Each number is 50 + 12 x the weight over its row's rms, rounded and kept within 0 to 99. Layers, rows and columns count from 0. The size before them is the row's rms in percent of the matrix's.

# layer 5 MLP up, 512x128, rms 0.0603, rows 120-174, columns 0-127
113:34 57 34 56 51 42 73 47 60 57 49 58 49 75 68 61 60 33 47 71 49 43 51 64 53 68 49 56 65 52 54 44 68 46 52 27 39 48 38 64 42 59 42 30 46 47 34 44 45 81 32 59 66 59 51 53 62 40 37 37 45 73 61 51 65 57 40 60 67 48 43 63 35 60 44 61 41 45 81 67 40 65 51 58 42 41 33 42 48 37 41 24 52 62 64 55 46 35 49 45 43 52 57 53 49 53 68 41 51 69 75 37 49 64 56 48 58 47 68 66 44 64 61 36 30 46 57 46
103:56 41 79 44 60 37 56 53 50 37 46 69 34 41 66 53 64 63 40 39 65 46 51 33 62 69 55 44 52 48 66 52 47 54 49 40 31 13 56 54 39 55 37 35 34 52 47 32 20 44 53 53 54 32 56 33 45 24 46 42 35 40 46 23 53 39 31 55 48 73 49 42 41 47 49 35 28 45 68 50 62 50 55 50 71 49 57 38 54 46 49 38 39 51 45 28 53 60 33 40 52 44 47 41 41 51 46 29 52 46 60 47 55 28 43 58 43 33 50 46 52 40 55 50 56 29 57 24
107:40 52 66 46 27 58 38 30 61 47 60 39 48 45 51 37 51 20 64 63 48 32 50 68 52 32 54 43 57 62 37 49 52 32 50 41 44 51 43 39 46 43 41 39 39 42 61 56 39 61 47 48 57 47 27 49 52 38 36 54 35 62 38 42 38 40 49 60 41 14 45 46 40 42 47 42 31 43 48 35 54 49 46 51 45 22 51 28 37 61 54 34 38 43 42 13 39 33 51 45 48 52 55 37 35 33 40 41 26 35 63 43 57 29 44 60 44 44 50 63 58 43 35 53 53 40 65 24
104:29 58 50 51 49 39 76 60 56 46 46 45 55 58 67 46 62 30 43 29 49 38 25 33 37 43 34 20 32 44 61 60 68 68 78 42 44 77 43 46 62 42 50 36 52 70 37 43 53 52 50 30 44 37 50 58 51 49 42 49 35 41 72 67 55 45 48 44 37 40 46 54 45 56 32 59 67 46 43 82 58 56 46 46 36 58 56 55 47 51 66 39 23 38 43 67 44 40 50 50 59 54 44 56 43 45 36 53 76 50 52 53 28 53 62 57 49 29 61 59 55 52 36 62 52 47 50 45
109:62 40 56 50 45 55 43 51 39 53 53 30 53 62 48 61 36 48 58 45 44 50 51 33 68 40 49 41 56 70 45 66 36 91 44 62 33 61 52 67 62 52 55 42 44 59 55 45 50 29 49 59 66 70 66 36 46 49 66 57 58 40 43 51 43 52 60 27 37 54 57 61 41 59 60 69 38 71 47 49 36 61 43 52 71 64 48 42 46 37 55 68 30 46 44 40 62 39 40 53 89 62 65 51 61 48 30 54 42 62 45 25 57 41 56 48 35 59 50 39 65 37 51 27 55 33 61 62
108:27 51 49 40 55 37 44 66 43 31 55 62 37 68 59 56 70 48 40 36 42 51 51 66 52 26 53 37 56 55 61 34 59 43 43 45 47 69 50 53 54 76 42 30 38 49 47 62 39 57 48 69 50 53 39 56 48 39 62 56 42 62 57 43 72 57 59 76 47 48 66 53 48 58 32 49 92 38 45 42 59 54 50 63 35 37 47 61 50 38 56 34 47 49 54 31 39 61 32 62 42 58 40 65 50 62 52 71 28 63 60 55 41 47 41 52 30 45 43 62 34 21 50 56 40 32 49 41
099:56 66 45 60 48 55 62 50 71 51 34 63 60 48 38 43 63 40 56 35 71 44 41 46 55 44 52 26 48 60 69 55 58 49 53 43 44 52 15 45 48 42 55 42 41 53 61 36 43 39 68 32 46 41 47 36 49 47 50 53 58 60 49 47 55 74 24 69 63 53 59 56 30 72 55 39 50 53 27 35 53 70 48 55 41 52 44 67 72 59 54 58 42 69 53 43 42 52 37 56 46 55 55 33 41 27 33 63 74 44 44 50 54 50 57 39 47 19 44 51 47 37 75 43 52 72 25 42
106:35 62 66 50 57 32 39 55 55 37 52 15 41 55 53 69 61 44 56 68 39 40 53 52 41 51 39 57 68 59 58 39 34 57 32 31 50 43 46 36 48 46 46 29 36 30 69 31 31 54 70 55 53 59 50 46 65 50 59 44 64 45 26 49 59 40 54 47 41 44 54 47 56 45 53 56 32 48 38 36 42 52 46 34 46 62 63 36 76 54 59 58 59 41 45 38 54 48 54 55 24 72 77 57 54 67 65 58 52 38 63 54 50 41 23 41 33 49 53 36 55 54 48 39 29 30 60 36
088:43 32 64 24 31 65 64 55 39 81 54 61 63 43 37 53 69 30 57 54 50 38 41 46 34 82 48 39 37 68 46 41 34 58 52 41 46 55 52 54 53 59 34 39 60 53 54 49 71 55 47 59 59 70 55 55 66 51 59 51 59 40 35 66 48 49 56 54 66 61 43 61 40 42 50 76 50 57 45 27 56 40 60 43 37 34 61 47 68 52 60 39 56 51 39 23 47 58 46 52 68 32 52 52 58 31 59 52 70 51 74 58 60 67 56 66 48 44 47 62 63 58 58 74 59 48 57 57
083:18 54 41 63 48 29 52 42 42 44 36 28 29 45 72 41 38 48 52 60 44 39 51 64 44 62 51 45 49 26 47 52 39 53 57 52 44 61 38 49 55 44 47 54 24 32 67 51 44 48 47 16 57 40 43 39 38 38 65 55 61 56 59 51 40 27 48 56 31 48 46 34 51 58 39 44 53 53 43 47 54 31 41 51 53 31 67 71 53 36 53 31 29 51 52 10 45 55 43 45 30 46 60 50 56 41 39 59 52 40 51 51 65 41 44 39 66 34 43 33 59 49 68 62 36 40 37 46
095:93 41 47 86 70 42 56 47 53 53 65 52 56 45 29 38 37 45 65 56 42 43 42 59 57 57 50 55 52 64 53 62 50 58 39 75 65 45 56 36 46 39 57 38 38 17 48 53 40 53 50 38 42 44 44 47 70 40 52 58 44 72 65 61 48 76 59 61 44 69 49 66 64 57 38 52 56 61 56 50 47 52 55 38 28 58 45 74 25 54 50 58 68 66 68 63 51 51 60 59 34 39 36 47 52 41 36 42 52 67 58 57 56 52 60 40 47 44 53 38 59 56 63 62 41 67 59 54
118:49 50 43 35 60 46 64 60 42 48 52 67 48 47 76 54 47 41 58 63 55 42 58 40 37 40 41 33 57 29 29 61 41 46 46 70 55 49 52 57 58 74 29 33 56 72 74 63 36 62 41 57 32 57 41 49 55 52 58 40 41 57 24 71 60 56 33 44 58 59 44 45 38 66 43 79 52 53 47 47 35 47 64 50 54 60 39 51 29 49 53 48 58 47 57 63 39 52 44 61 51 56 64 31 50 53 56 54 36 41 57 42 17 49 58 47 48 46 29 40 17 27 68 40 47 34 51 50
091:61 66 44 47 37 50 60 62 44 53 49 39 65 36 45 52 41 56 64 48 59 28 32 62 73 53 50 37 56 60 54 48 51 63 21 43 52 40 50 43 64 60 45 69 30 41 36 56 27 62 58 66 50 44 53 52 43 38 53 36 45 12 60 45 62 53 42 37 35 80 41 53 55 56 49 39 35 41 46 59 39 37 52 38 37 30 39 15 56 41 47 37 55 35 55 48 65 59 50 63 45 74 60 72 54 51 45 61 53 37 59 41 51 64 47 51 45 59 61 56 41 60 36 37 43 51 37 25
092:60 54 49 59 62 54 31 45 52 52 53 52 62 41 18 43 27 59 29 29 61 41 53 47 45 25 61 37 41 55 59 50 46 56 57 58 72 50 49 62 44 68 69 46 40 49 52 58 53 48 60 49 42 62 43 57 75 49 43 44 60 54 66 32 41 35 32 57 61 60 46 67 67 49 55 53 25 63 26 53 64 47 54 52 55 43 62 56 64 47 52 56 58 41 66 63 45 62 38 58 25 48 60 78 59 49 22 64 61 52 67 62 33 46 45 46 59 45 25 57 49 53 64 62 58 39 42 27
099:40 26 73 69 45 59 47 52 44 55 43 47 54 31 58 47 50 41 29 71 53 48 43 59 52 58 58 67 43 40 58 35 53 69 41 57 40 66 45 46 73 58 72 61 45 33 55 22 56 64 33 65 49 59 52 58 64 45 30 45 52 48 34 55 53 55 57 78 47 52 51 62 51 29 37 48 40 58 51 53 50 28 55 48 42 66 62 56 44 43 39 58 26 36 44 60 56 66 41 50 52 75 66 76 67 61 46 38 48 33 66 56 43 44 31 65 49 60 32 56 70 56 44 52 61 34 56 43
094:57 41 36 38 42 58 46 44 33 28 55 73 34 49 55 58 50 49 14 41 41 43 28 30 51 48 21 46 48 47 60 59 46 51 52 41 47 36 33 60 47 57 49 30 37 54 56 43 54 48 80 34 55 33 42 54 65 34 48 50 63 43 29 47 43 42 28 61 30 40 72 60 50 25 59 69 58 59 49 37 43 35 59 30 49 51 49 74 52 44 50 57 43 65 52 50 60 54 60 37 57 56 54 57 64 38 47 60 50 37 76 55 41 62 51 50 56 52 38 59 48 54 68 25 64 45 39 44
104:37 53 55 74 53 51 68 43 64 56 50 57 51 60 48 47 59 48 54 67 51 49 62 59 52 50 55 50 53 45 39 35 54 79 61 47 62 55 61 49 56 57 51 81 48 69 60 36 44 65 51 49 50 45 46 85 44 54 61 56 37 49 63 30 75 56 58 53 68 69 77 51 54 56 44 55 47 52 55 55 64 67 68 39 56 33 51 56 81 46 62 46 50 36 53 73 61 42 46 60 42 61 20 67 47 31 55 25 51 45 56 23 51 52 53 45 58 44 47 25 55 47 57 55 66 60 55 55
098:53 54 40 41 37 63 65 61 36 51 68 47 49 54 43 52 61 47 42 48 65 61 51 45 46 55 36 47 77 41 69 50 43 55 37 51 79 67 54 56 58 43 51 36 46 48 43 54 38 77 65 49 46 54 43 65 39 61 42 51 67 60 52 27 63 50 63 61 23 46 51 31 40 55 61 58 38 43 57 38 36 44 43 49 55 51 58 67 48 55 64 63 50 52 36 71 45 47 51 48 26 61 55 59 75 19 57 57 51 32 65 62 20 51 48 48 64 72 50 38 53 40 34 61 80 38 49 58
081:77 68 51 41 55 53 46 56 60 40 46 43 44 46 45 46 42 74 58 50 44 47 34 61 43 33 48 44 63 47 63 64 29 51 56 59 53 73 39 44 54 54 59 48 68 42 51 61 36 60 69 49 23 50 48 49 32 21 31 36 55 44 40 58 55 40 32 29 44 61 61 35 42 56 59 38 53 43 52 57 23 54 46 46 70 33 57 41 73 43 52 40 49 66 21 39 51 34 64 59 44 45 40 45 53 37 44 42 39 52 46 41 66 32 47 33 76 54 32 69 58 31 56 39 47 56 49 61
098:57 38 48 45 37 49 51 59 65 37 45 52 39 42 61 55 49 58 58 60 57 45 71 67 47 39 74 52 35 32 66 61 58 56 45 53 67 72 43 39 48 41 47 41 51 40 36 20 58 55 54 36 52 37 48 50 50 47 29 63 57 47 26 50 74 24 49 36 61 54 55 47 60 74 47 49 23 56 65 45 52 59 69 51 36 50 57 37 51 59 37 56 39 42 45 37 25 13 62 46 59 49 39 37 52 58 56 45 57 67 47 34 40 46 48 65 62 51 30 56 48 67 43 64 71 30 55 54
124:45 42 39 42 30 64 47 56 34 33 58 41 64 62 64 46 60 47 27 75 67 58 57 60 55 43 33 47 70 49 44 53 22 45 37 48 39 50 32 61 36 59 76 40 59 50 59 66 37 75 60 24 35 38 46 48 39 45 55 35 64 62 55 41 40 73 47 52 61 52 56 66 36 45 35 63 47 49 62 43 67 53 41 55 65 23 58 39 29 54 40 57 40 58 40 54 28 52 50 53 43 45 48 67 61 35 64 44 24 55 43 49 44 63 56 60 40 46 56 61 62 44 33 56 55 45 42 42
096:48 51 35 47 42 68 53 38 48 47 43 42 47 77 48 64 52 58 64 58 75 38 58 64 34 69 50 38 58 53 56 43 58 44 65 54 45 50 41 56 50 72 47 62 70 42 54 59 58 54 57 65 55 54 62 41 22 64 64 56 40 60 35 39 55 57 68 76 60 55 60 54 30 48 74 44 39 49 48 73 46 90 61 44 61 48 65 57 42 67 35 44 47 58 57 39 53 56 46 63 64 29 60 46 63 59 54 40 38 52 55 54 65 57 34 36 81 44 43 64 58 52 55 69 53 31 51 50
107:48 69 58 52 54 33 56 41 65 47 72 55 60 80 49 48 40 46 44 52 38 23 45 55 61 56 46 31 69 64 64 63 57 74 55 44 48 49 46 50 67 48 40 54 60 50 63 45 62 56 62 85 42 60 60 70 48 71 45 50 69 51 27 59 46 63 35 36 47 35 60 42 45 63 43 70 58 30 36 73 47 69 37 61 62 32 61 53 71 43 63 38 60 42 55 54 69 55 43 36 36 53 48 54 60 42 67 48 56 62 47 29 49 37 45 43 51 34 38 48 37 59 50 43 60 56 57 48
094:59 64 57 59 57 36 50 41 45 35 50 49 40 50 52 43 54 44 45 48 47 32 79 32 52 69 46 54 52 39 35 67 37 60 39 33 43 38 30 58 34 56 40 36 46 40 51 44 24 59 63 55 58 52 47 45 68 22 58 31 48 42 46 30 39 48 54 52 35 38 29 39 35 63 41 61 41 44 46 53 38 42 51 66 67 57 26 42 57 36 83 45 33 54 62 41 48 50 54 62 66 50 53 52 29 28 47 29 52 59 63 52 46 60 63 78 53 50 41 41 63 36 60 58 56 63 52 70
122:52 28 59 55 52 21 50 37 47 45 50 16 53 32 48 43 54 46 41 46 56 58 52 57 58 42 53 47 55 40 40 51 51 42 30 47 42 52 58 25 45 36 56 52 38 54 17 45 40 55 44 50 56 66 57 39 58 50 46 70 59 49 45 52 37 58 55 55 45 55 41 53 50 43 45 73 42 69 41 57 43 25 38 45 30 45 43 36 55 44 62 20 46 47 43 60 57 44 51 45 60 75 47 60 34 55 40 45 66 41 73 31 53 22 32 59 27 57 52 31 45 29 65 53 63 65 70 56
080:45 38 42 41 43 35 49 52 55 54 52 31 46 46 69 83 35 39 50 43 52 42 26 63 55 48 65 34 38 53 65 55 44 67 48 24 46 55 46 28 54 61 57 52 36 41 56 43 62 51 44 79 50 48 60 61 53 26 44 51 55 69 64 33 68 60 32 52 52 59 61 40 53 62 53 42 40 62 41 27 60 41 29 44 41 44 55 41 64 53 58 72 55 33 45 40 46 39 47 43 24 45 54 68 40 71 57 51 62 56 36 60 36 58 55 28 55 47 66 50 53 41 59 74 48 44 48 22
098:15 62 39 53 69 59 43 40 71 49 28 53 36 61 50 41 55 64 42 56 44 42 52 70 30 43 53 45 42 42 64 41 57 50 66 61 44 58 40 56 32 36 38 42 54 43 40 45 23 68 55 40 33 63 50 49 52 60 36 41 43 66 29 78 55 46 50 59 25 51 72 57 51 39 48 71 39 41 47 43 43 28 51 49 38 48 55 55 64 68 26 52 44 60 38 41 47 32 44 65 51 41 34 52 53 51 49 49 29 67 58 64 41 40 61 45 55 60 51 44 40 36 59 45 33 62 71 64
100:41 38 29 75 40 48 56 25 45 44 48 57 30 54 30 52 52 58 47 39 53 40 25 53 57 55 46 41 71 65 60 62 51 59 45 56 39 59 32 65 47 40 47 51 51 54 28 46 55 47 51 31 58 47 47 36 43 38 50 59 55 76 38 60 44 50 43 64 67 59 44 38 49 68 54 69 35 46 45 43 56 58 62 58 23 40 41 52 38 41 45 26 50 57 34 37 17 69 64 43 68 64 58 65 63 29 33 64 50 29 38 44 49 61 55 54 42 65 43 54 56 38 46 59 52 29 46 38
114:54 54 69 48 51 41 58 29 49 47 38 35 69 55 76 72 48 58 66 52 26 39 56 58 41 44 47 47 51 52 50 41 26 43 35 72 41 61 53 40 49 45 49 56 69 56 67 47 44 67 68 35 63 41 64 62 66 64 49 58 44 60 55 48 43 50 58 59 22 41 45 49 27 70 38 55 48 59 40 42 62 53 78 50 67 32 58 55 62 37 48 40 49 58 51 34 67 59 59 44 67 46 56 39 53 57 49 23 45 62 49 26 58 42 41 83 34 57 50 60 57 35 52 55 57 60 50 64
104:38 37 56 35 49 30 56 28 63 65 50 37 54 73 36 43 70 37 49 57 34 49 45 55 35 53 66 44 47 43 36 72 49 46 59 33 65 52 59 39 17 26 36 57 54 42 36 44 57 57 58 41 39 47 35 49 47 64 54 77 25 70 50 59 31 42 45 39 53 51 56 54 41 54 26 32 45 58 42 45 53 43 37 46 52 43 62 64 43 35 51 62 35 67 68 46 52 58 42 44 49 39 53 45 62 25 31 31 68 64 36 52 56 32 62 55 51 51 40 38 54 53 73 49 57 54 52 41
089:71 55 49 55 54 46 27 36 61 37 44 29 51 51 51 31 63 49 47 48 66 44 69 57 67 53 46 48 60 38 50 30 30 52 37 37 49 66 33 39 36 49 27 52 39 49 45 54 57 37 51 34 44 40 66 45 40 53 31 65 45 52 44 60 35 38 40 42 51 46 40 50 38 36 40 71 48 47 36 51 58 47 57 44 26 28 50 48 63 28 54 23 35 46 56 56 52 38 40 41 84 60 30 66 41 33 36 38 47 36 59 47 51 36 41 52 48 54 57 58 38 40 49 41 48 58 81 71
101:32 41 45 57 41 43 49 44 32 39 36 42 34 70 57 34 90 46 30 41 26 29 62 40 55 47 60 50 52 61 43 50 48 51 37 48 35 37 24 57 44 64 45 45 20 51 45 48 57 47 64 42 59 43 54 57 37 38 67 46 39 37 38 38 43 46 54 51 58 37 33 70 41 56 61 43 41 59 41 64 57 57 47 26 54 71 47 51 43 35 46 41 47 24 46 38 35 35 40 42 56 41 44 41 34 48 57 24 51 57 40 35 43 28 38 47 41 41 45 60 55 39 28 34 61 58 48 50
096:37 33 43 58 43 49 54 64 46 61 43 40 57 54 33 74 47 57 62 67 36 35 57 37 50 37 40 49 51 71 52 65 48 33 38 56 57 31 57 79 37 57 55 62 55 33 56 37 45 60 34 63 65 59 60 61 72 45 42 49 38 67 67 65 56 32 61 67 50 54 43 51 43 68 79 45 54 46 51 19 48 40 35 25 38 48 57 60 48 34 54 33 66 61 50 64 63 55 56 65 40 35 42 55 48 49 43 43 68 65 45 69 55 53 57 49 49 45 42 46 60 41 65 52 58 36 57 22
106:44 42 51 49 37 37 65 44 50 38 41 55 38 50 59 63 70 44 55 47 28 51 61 53 56 40 48 40 41 40 58 58 78 48 57 57 33 53 48 45 39 43 61 54 30 63 53 44 42 52 55 39 62 41 53 52 49 49 30 52 56 65 54 82 55 68 44 65 48 43 54 49 44 30 38 35 53 33 41 34 61 61 32 55 33 47 57 23 41 40 68 80 21 30 70 67 42 55 51 72 41 40 48 60 69 45 45 40 50 58 52 53 26 54 34 58 39 32 59 40 33 44 52 25 50 53 47 37
075:56 45 57 31 45 48 66 38 37 85 52 42 46 12 45 54 40 67 32 31 32 40 57 48 38 69 60 62 53 39 36 69 62 69 67 40 55 50 43 60 37 49 36 37 43 54 42 39 63 45 56 57 51 45 58 39 66 50 43 60 45 52 52 37 41 28 16 67 29 46 51 46 60 58 45 62 54 50 37 31 48 39 50 48 38 39 51 40 47 57 38 52 30 44 34 42 42 40 43 46 57 42 62 54 67 69 31 55 59 53 39 58 59 52 30 48 70 59 58 58 42 57 33 40 47 36 41 40
106:39 58 68 45 32 30 61 49 35 55 68 34 42 45 34 55 65 51 59 51 56 55 48 60 43 37 46 62 39 53 80 61 54 63 37 34 41 62 39 64 62 52 40 45 65 55 52 30 36 49 50 77 30 46 50 39 59 50 66 53 49 47 57 76 41 48 44 51 58 42 57 79 44 46 40 21 52 57 44 52 51 59 47 86 50 56 42 69 67 31 42 45 43 39 49 33 59 56 42 35 60 41 44 38 43 53 59 67 57 74 81 52 65 48 65 52 45 46 45 52 47 53 38 36 61 46 59 54
109:39 42 57 63 54 83 61 46 56 58 54 56 68 56 61 50 61 51 49 46 44 35 50 50 49 59 59 52 60 59 51 44 59 36 73 80 52 49 52 57 33 62 44 32 51 59 37 58 29 68 65 60 39 45 44 78 55 62 48 54 45 47 72 45 68 57 61 53 39 75 38 81 53 69 38 51 60 62 61 63 79 62 53 60 63 34 47 66 68 47 75 57 32 48 41 50 57 47 50 64 50 65 70 57 64 35 32 49 43 52 74 46 58 62 49 48 44 55 59 41 53 49 47 42 63 46 41 61
080:57 48 40 42 43 53 64 51 35 62 47 44 43 40 40 43 64 63 33 38 56 32 62 49 28 43 34 46 34 59 50 42 50 46 41 35 53 55 48 24 51 42 47 45 31 42 28 49 51 70 52 32 40 52 59 31 31 41 45 41 36 30 46 40 49 69 41 32 13 49 58 64 43 45 43 52 53 51 45 47 56 18 54 61 41 34 48 36 58 41 36 52 45 29 39 45 48 27 48 52 35 48 39 27 42 31 34 44 49 51 66 32 42 49 62 31 47 42 38 27 56 37 57 53 39 33 31 55
109:45 49 50 75 43 46 59 34 59 48 40 44 50 47 40 40 46 26 66 96 71 46 44 57 56 49 48 53 47 40 43 72 63 53 54 51 41 58 44 60 72 41 58 60 48 65 64 57 60 55 44 47 67 49 50 47 54 48 58 39 46 45 51 43 66 49 41 80 36 74 68 63 59 30 33 34 68 52 40 47 65 62 62 55 36 59 45 39 23 56 55 49 42 68 43 41 37 62 36 68 56 64 68 40 58 49 51 60 42 50 39 68 61 47 44 58 55 48 55 42 69 42 37 51 41 43 45 80
108:61 49 64 67 50 65 65 64 51 49 39 31 62 49 57 50 70 67 45 37 60 47 36 48 36 37 30 48 47 41 67 46 56 46 73 50 34 49 50 44 54 47 64 44 50 55 42 56 48 53 61 57 37 52 55 56 56 52 38 45 52 32 43 31 55 47 38 58 51 51 41 46 53 66 54 48 39 42 73 64 58 72 75 74 46 51 41 67 39 62 49 59 58 76 54 27 48 41 53 55 44 53 24 44 92 31 24 62 29 55 45 65 32 47 44 42 44 56 66 45 54 56 38 61 65 68 48 49
099:54 36 49 52 37 60 51 33 52 68 66 49 20 61 69 65 55 27 53 65 57 51 52 55 37 50 58 54 52 67 39 49 52 70 41 54 52 47 36 42 57 32 71 65 63 72 61 58 61 73 47 55 45 29 58 45 49 40 61 39 68 47 50 49 62 25 57 65 58 57 66 58 56 62 54 62 57 21 64 51 73 30 38 55 48 49 67 40 63 45 51 36 57 47 49 57 63 45 38 55 46 69 53 42 70 67 34 48 49 61 46 79 53 42 53 77 48 52 38 41 51 48 56 35 57 44 64 54
095:35 36 54 31 46 36 62 49 47 46 33 54 31 82 32 59 38 55 40 59 51 49 49 48 66 49 22 34 58 54 42 72 46 54 64 42 52 58 53 44 37 50 54 43 54 52 75 43 61 53 41 47 30 71 65 71 32 35 56 43 51 41 43 61 61 67 45 41 69 55 65 46 70 73 44 47 37 55 64 60 36 48 52 66 50 67 48 66 55 55 47 49 38 35 85 44 40 58 34 72 40 63 46 68 48 41 39 44 49 57 57 65 53 68 46 40 55 49 45 36 59 44 51 58 30 44 37 45
102:63 59 42 45 39 46 37 35 35 43 39 34 46 36 51 32 25 45 54 53 64 39 52 38 40 43 53 39 50 46 49 60 56 61 39 42 41 40 49 63 44 61 67 51 40 42 74 48 78 63 63 41 61 54 48 41 52 59 32 47 63 10 48 56 66 48 46 42 44 54 68 44 34 43 64 51 61 59 42 60 59 67 50 40 54 38 32 51 50 33 63 70 40 39 50 36 49 60 42 34 73 56 43 34 41 43 43 34 51 26 69 62 40 57 31 56 37 56 39 53 56 23 28 31 48 51 49 39
116:56 47 65 51 42 41 56 62 47 28 57 64 47 53 71 51 56 55 41 28 45 46 60 59 23 59 51 40 53 21 50 54 48 69 46 29 47 72 41 40 49 37 55 40 56 60 61 62 39 45 63 32 34 33 57 41 51 40 78 60 55 52 56 72 55 59 53 77 41 47 52 47 61 52 56 47 52 43 50 45 57 51 47 69 35 37 67 74 39 68 41 60 56 47 60 58 59 67 50 37 54 48 51 34 64 61 53 59 37 38 45 65 49 32 74 49 22 53 31 43 40 30 53 48 48 51 69 29
123:46 46 41 86 53 37 62 79 58 25 51 72 41 57 40 57 53 68 31 37 61 37 51 59 28 46 50 33 36 31 63 73 75 45 53 39 38 58 55 43 45 46 60 54 30 56 53 48 50 56 54 54 59 57 53 76 34 41 37 72 47 25 47 44 68 59 51 68 50 40 46 55 41 53 49 52 48 50 55 52 56 53 59 64 62 54 64 40 41 56 50 63 34 74 52 55 24 50 43 42 54 40 63 63 79 53 56 34 41 56 63 47 55 48 48 56 52 48 44 63 47 55 31 52 42 29 62 52
089:56 58 35 49 63 42 45 35 59 62 52 58 53 63 45 48 51 56 73 42 70 34 42 39 47 40 54 34 55 54 67 42 65 77 49 44 38 31 46 33 49 65 62 47 38 68 49 47 47 58 53 49 52 39 54 68 50 87 45 56 70 43 63 45 43 48 30 69 35 52 38 56 38 61 71 38 65 44 44 56 52 37 58 61 63 38 39 52 43 54 48 35 56 30 62 48 51 72 51 46 38 52 48 70 71 45 51 58 50 31 58 85 49 59 41 36 67 37 29 53 64 45 48 36 32 38 63 55
105:50 50 55 47 30 59 55 67 41 39 51 44 46 60 52 53 44 51 52 40 40 34 83 44 48 55 42 62 42 59 48 55 67 41 44 53 49 48 46 66 60 74 61 53 16 33 25 37 82 73 69 46 55 58 39 54 48 22 66 49 51 51 16 55 45 56 45 56 63 49 48 38 47 39 60 38 43 51 47 53 57 53 51 49 40 56 34 26 53 48 42 36 37 36 45 53 36 49 63 51 60 44 46 47 63 65 41 35 37 23 50 34 37 58 29 53 59 49 51 22 51 32 49 46 60 54 60 59
100:59 73 60 41 39 43 38 36 51 49 39 43 40 65 41 48 29 64 52 43 55 71 55 56 62 33 45 50 35 55 37 63 69 38 52 40 42 48 59 38 45 67 67 47 50 75 47 34 60 55 64 53 29 43 50 71 62 50 57 43 41 48 38 53 53 57 53 70 48 58 58 52 46 47 59 61 40 72 65 62 45 58 58 48 53 56 68 37 53 56 32 83 42 34 46 37 39 32 39 38 33 50 37 45 57 38 57 40 68 67 68 62 37 70 66 48 44 56 28 60 45 33 26 57 39 41 66 56
093:52 51 60 49 49 41 64 63 49 61 56 61 77 63 60 37 54 44 65 70 67 48 46 33 77 33 34 49 41 44 36 57 48 58 49 31 53 50 54 79 33 61 42 43 55 48 36 37 52 51 48 57 43 52 44 71 56 31 56 43 53 46 44 50 46 62 49 55 67 66 67 34 38 59 79 60 61 64 58 46 48 61 43 58 70 51 58 61 60 35 44 45 45 56 57 55 53 46 35 56 22 53 37 57 63 50 46 49 22 37 47 59 60 53 58 36 63 11 41 59 51 54 65 60 76 56 38 42
105:59 65 51 65 45 40 60 41 26 47 43 31 43 29 38 52 44 43 51 49 40 25 70 41 64 54 39 50 43 56 52 46 36 44 61 40 20 65 41 30 36 27 45 54 54 66 55 48 35 57 57 64 52 75 44 62 47 32 63 71 37 53 62 36 19 41 51 55 39 55 46 38 63 60 56 38 43 31 50 74 56 43 59 48 62 38 41 64 43 63 55 40 37 49 38 41 46 49 45 57 63 44 60 56 64 38 39 33 50 54 50 50 47 45 40 54 36 47 54 45 89 57 60 64 52 49 55 29
101:52 34 61 25 50 36 80 39 51 47 55 64 36 55 53 80 44 41 66 44 54 58 30 67 63 58 60 51 59 39 56 59 56 53 47 66 52 44 35 45 63 25 57 59 61 49 44 48 69 43 32 29 52 53 37 45 44 55 40 66 50 25 50 53 63 38 64 65 33 40 52 49 50 46 54 48 53 52 43 52 56 60 57 44 44 38 53 46 50 60 45 31 63 50 56 14 38 34 61 53 53 73 32 58 58 38 27 39 45 54 29 59 61 45 65 73 37 68 56 44 47 45 70 47 48 72 46 43
107:71 56 57 62 41 50 53 46 41 74 59 48 39 35 51 49 60 65 56 54 45 41 39 56 35 53 55 50 44 49 39 45 68 61 42 38 46 74 34 52 61 57 69 39 55 58 66 48 36 49 50 69 36 63 37 67 64 39 73 53 69 50 53 56 54 61 55 47 59 32 41 75 58 62 41 50 62 57 60 36 50 49 47 52 44 59 51 76 47 46 22 64 74 56 68 40 87 62 49 55 60 63 48 53 53 41 61 35 46 43 43 67 67 62 52 53 48 29 56 27 54 37 46 44 59 27 71 45
114:45 54 49 59 41 76 53 31 48 46 50 36 43 73 48 65 68 37 62 48 47 45 60 54 47 42 80 44 54 33 58 49 44 48 57 42 51 41 45 40 40 52 48 48 55 60 14 25 45 67 65 53 43 54 53 59 65 66 39 66 33 57 50 45 51 57 50 60 44 50 53 52 46 16 21 57 30 41 56 58 71 70 69 66 44 30 59 45 30 67 42 37 48 73 51 43 58 41 60 45 36 40 49 33 40 51 56 49 40 39 32 51 45 45 33 64 40 38 39 60 64 40 39 60 42 61 55 51
082:46 59 38 39 77 60 53 55 63 38 52 37 37 58 49 46 59 47 56 26 50 74 50 57 51 34 50 46 28 48 47 54 55 33 33 44 55 67 49 52 50 54 57 40 53 57 48 39 64 45 58 58 44 58 58 60 57 60 81 75 40 47 58 76 70 59 18 27 43 31 48 72 45 64 45 63 40 57 65 29 62 62 59 49 65 44 48 49 31 44 60 50 51 41 45 33 44 56 47 30 61 58 38 59 50 41 61 44 50 46 74 64 56 53 47 42 39 49 50 53 48 49 54 75 82 62 44 51
115:64 49 44 56 30 62 39 60 59 64 44 44 45 62 37 36 44 48 49 55 57 45 34 61 46 72 56 48 42 56 53 56 49 77 48 54 56 62 29 37 76 54 72 60 36 41 69 47 42 77 55 68 27 41 32 49 46 45 46 44 43 40 59 30 29 39 68 55 55 61 67 67 28 71 55 56 57 62 56 29 69 52 28 38 47 42 73 65 51 51 41 48 42 60 37 42 27 54 51 50 39 67 54 57 48 41 39 39 51 40 47 70 52 45 40 27 60 54 61 50 42 43 32 35 52 48 56 51